config.toml
n_layer = 9
norm = "rmsnorm"
norm_eps = 1e-05
tie_embeddings = true
init_std_qkv = 0.0525
init_std_up = 0.0525
init_std_down = 0.00783
lr_mult_qkv = 0.5
beta1 = 0.95
lr_head = 0.00663
warmup_steps = 200
final_lr_fraction = 0.0
train_tokens = 139600000
steps = 4819
dataset = "wikipedia_en"
Each number is 128 + 32 x the weight over its row's rms, rounded and kept within 0 to 255. Layers, rows and columns count from 0. Numbers have three digits each. The size before them is the row's rms in percent of the matrix's.

# up: layer 5 MLP up, 320x128, rms 0.148, rows 306-319, columns 64-127
# down: layer 5 MLP down (transposed), 320x128, rms 0.141, rows 306-319, columns 64-127
# gate: layer 5 MLP gate, 320x128, rms 0.141, rows 307-319, columns 64-127
up306 099:110162155073192077143097144126201099185138124171116133108132117158097098184129110194145136128158168105145123114121133059118139137125157236145087177123161146144177076171113119134066142095141090
down306 103:125085087088156100128089172074128142122128194199124174129140143154136149126134075111178107133062088147137112126155104166162133150155134098115127058090127107116139131101128067112152163102064132
gate307 111:161125161150174167089166131146108143090137134167143069150091145148148143170090037057159175146141122141173137164079111117122055165149135151121187126126076132081104113171093088119080159198122143
up307 102:139105127105106112122119174147121158098139156092128158125133077154103089117126125134091034120210079124122093111091169098153108145079043134154120091167138135137152091119160127090115133135108133
down307 110:130136150125167060144166139127150123080150145099175121123128114085137177129184110112158132126181179121116117077157157135137158166125150073124107043149097093128126122122182141177166137151139150
gate308 101:096083119086154115128073055188201120160126108134108150129180183169098126125172106158161139190139113166088046132096134133127158071110090152152137105122131118139127156084132119058122127088115163
up308 106:158188169106111127083122125147120155122169110139094132150153087157164103103117138213161162058056113082099104149116154168152154160147212092147142100120154161129129111164100118175115111110200170
down308 107:062110091097108085167124125158130160108185094120177065121099068142104111169085158103154161106113159174153053117180131145105136141105108182114111150118146107067148127181109082136110159112109132
gate309 093:145075099207144119096129116156111149112142154103200158076093167117096168148101120089142128062108108131122135115150136104123073199117128123096189110062165123120083106178094168110151123123101186
up309 099:149096073103158155154145086115114114156113148113174175123143112139091154183140156081156122156174085121127142094105163134168129084109143148080133095160160112073070101149147173159147085084114130
down309 097:116140145148096131109103167115133112156114120133099078144072103147147090084137074149110195134139096112115172153199096104102126148148159124158153127183112149099143109115122151192129103108135180
gate310 089:076137102156103075107140115144121136099147139168122078127123151105136153101105114148122153141073090131130128096084133140148139142085174106131166142099150105138128164147135175129158189142086078
up310 091:079092128125167131157177147139109120098147147150083156101120156149124146133126125112143135133068190116139110136097138115151124123095096135165131176202117184168163169144177194132201124109045136
down310 095:148081123142102092113150193118163193052105116144116100161076126120168098103146145142135056160082097087109096163141091116072139116110134182119106109137120099097171086118067117136076084132136152
gate311 103:115099167153123106179113167159124163154084154175111131113091154153201109145101123123070143163136126088080157190134131155137121134148148151099118109087176164118084123076098105132081171112110139
up311 103:138110128160130110165094091076104120103123101179110101129159094115182148136109100112199129119119170156108130131097179145093148150063163145110139112119121113158180074081142145090198086116218141
down311 103:087122130129105135120143141128130149135115143125120096155107105129068135135167128130042168171122140129096137151154128144087125173115097107168122127135145128074118150137085099094095167144141109
gate312 119:077135125124092151102150159109114163084147165069192120141215181110163158160063175143121145137100087163099109177137117130144127110068143113122141116121101050153117105106069197161161127128091139
up312 121:098085113153068163131131146113137100076146156121125128159116116136161224160138176149125130149136114113159141141110037077116117136156131143107087128181158089206094106119110117083119126147133145
down312 111:100144136131138104122198186150140140164136137138149169089206079109152145127117095119087119115126044135082089141116140128089139143106115110149127080133186109132100086089132129130102149083130155
gate313 099:071135202150085144175109110130167165118104067171085108117156135170099097063088166150097127085172106118137112131132178138130100093106127182161149171112099159100139135096146174127102145153089130
up313 100:167137095107079118174099154087132142132174097093110146117167142144191045116078138129170140098137165092068116100140116127116113131117089114134199129145097120174165167167161177067118079088153083
down313 098:107169174102158096082089141118129081160181127088115165107147101064141083112120120144168170176082119135161134131115139120149130156213179106113183100108144158109029147079144135119089149138146146
gate314 099:071065159165164082111176122147137158151143054205106131191156103203083100145109112140106134141164169140129121159163109138125117102098098117104133143153156168083080136123165086139075131128140092
up314 094:145119123102142057095101138067132128129158129128157144154119146105160080139116117153118193118152144102082145152206120154099102123143147161100127201094129175151117129125180078098032098177133128
down314 096:171144099155129114086162206131097126087145068136139195123146111129129196140102151169111123145110137131132071103173101149112125109129121115063143093187089138085149122098117118107162150153144134
gate315 114:062183178129133133113092124141129154201127090141200094170102122132114216087074115112046125139148114128141173117103139137148095106135123067145129158071056133140109124134148112167070125137170155
up315 113:131088153140113119165121124110106092123151081086104143132132151062129121170152099079116165100137168188114089078113120190105097169176156179173185067085107089084179123114146106163097102117095107
down315 100:128118147111149109168137147123151193091103088110124206097087106108151129145205195181107060090124070077118119138165179110132114130090155118057112112163111108121070159138102164069118075155123114
gate316 094:150140131078105132124128100134107148093106117159173234073139109137118107135162185159074106162072094103101112134119175106095126170124114179122173162145124067084108145127104140140130126151113117
up316 095:112138186107114108132098123135154128135168108127180119102132156087118157096133153180179116134160111143114147069166130162145191169120093122094127122101082164115117132077114172126081097082129120
down316 098:105119152129182069156127111112134161082121103123120156139043174097120171134148125117117130137159132066113118109139156072168175162137109130097139153111164094112156153133106077115093201165101211
gate317 099:116144135174179141123148129120064120171129122135130189135161105101118099098120143084133114141226128077148102170088164069117117134090135161167121066231138132160087106104145116105152093131128124
up317 101:199103111101070090122168130114187142133127118211079141187121117144152133132099097105072071110113139141079152087111115143075120148137101130151141082138119152092156139095109112079183100140116143
down317 100:129137076169106138145131112153060102060118066077105083155133107137117210101126097140118120128103127119158125161132075188115161152160125145128129161082062147154100136130155127098062096134115104
gate318 104:183125142132102092197147164150157086169122109140062116109108091104117093090117120085074118105113135137100160099113141112090142099146138187150146128058112162150129102175132167164121134122120118
up318 099:119162105163135066117151083116098122145098107191089151128122075125206136193153161148124147130106137095102131168151127097070111154134091074177126093134125104161152119150122157128131162097164156
down318 100:126096190122162085141107137145217178145170156172140149138112115126102115107097150171092137159126164100091160087095145186156145110093165145099136157149091124107140142098118134097095138151105139
gate319 102:116191145085112154115115090186099163130103184130141165159117069153092124138102095152134099137150068149106119131119070093098173110127136145084118130124124109176129197133134071152175136159137169
up319 095:141181105116163085148122048173144144095055082116146153146133171084166171128139124125121088064101124116122179099157096090119125144117146142151140107198123184184136138081107148124140122142148160
down319 097:147094097138076120104085089135091139116146150138150181114159083180105117114157162143152160116114151136197137116088101112176110168135151105106090123138126084141132151115083097140150127103141090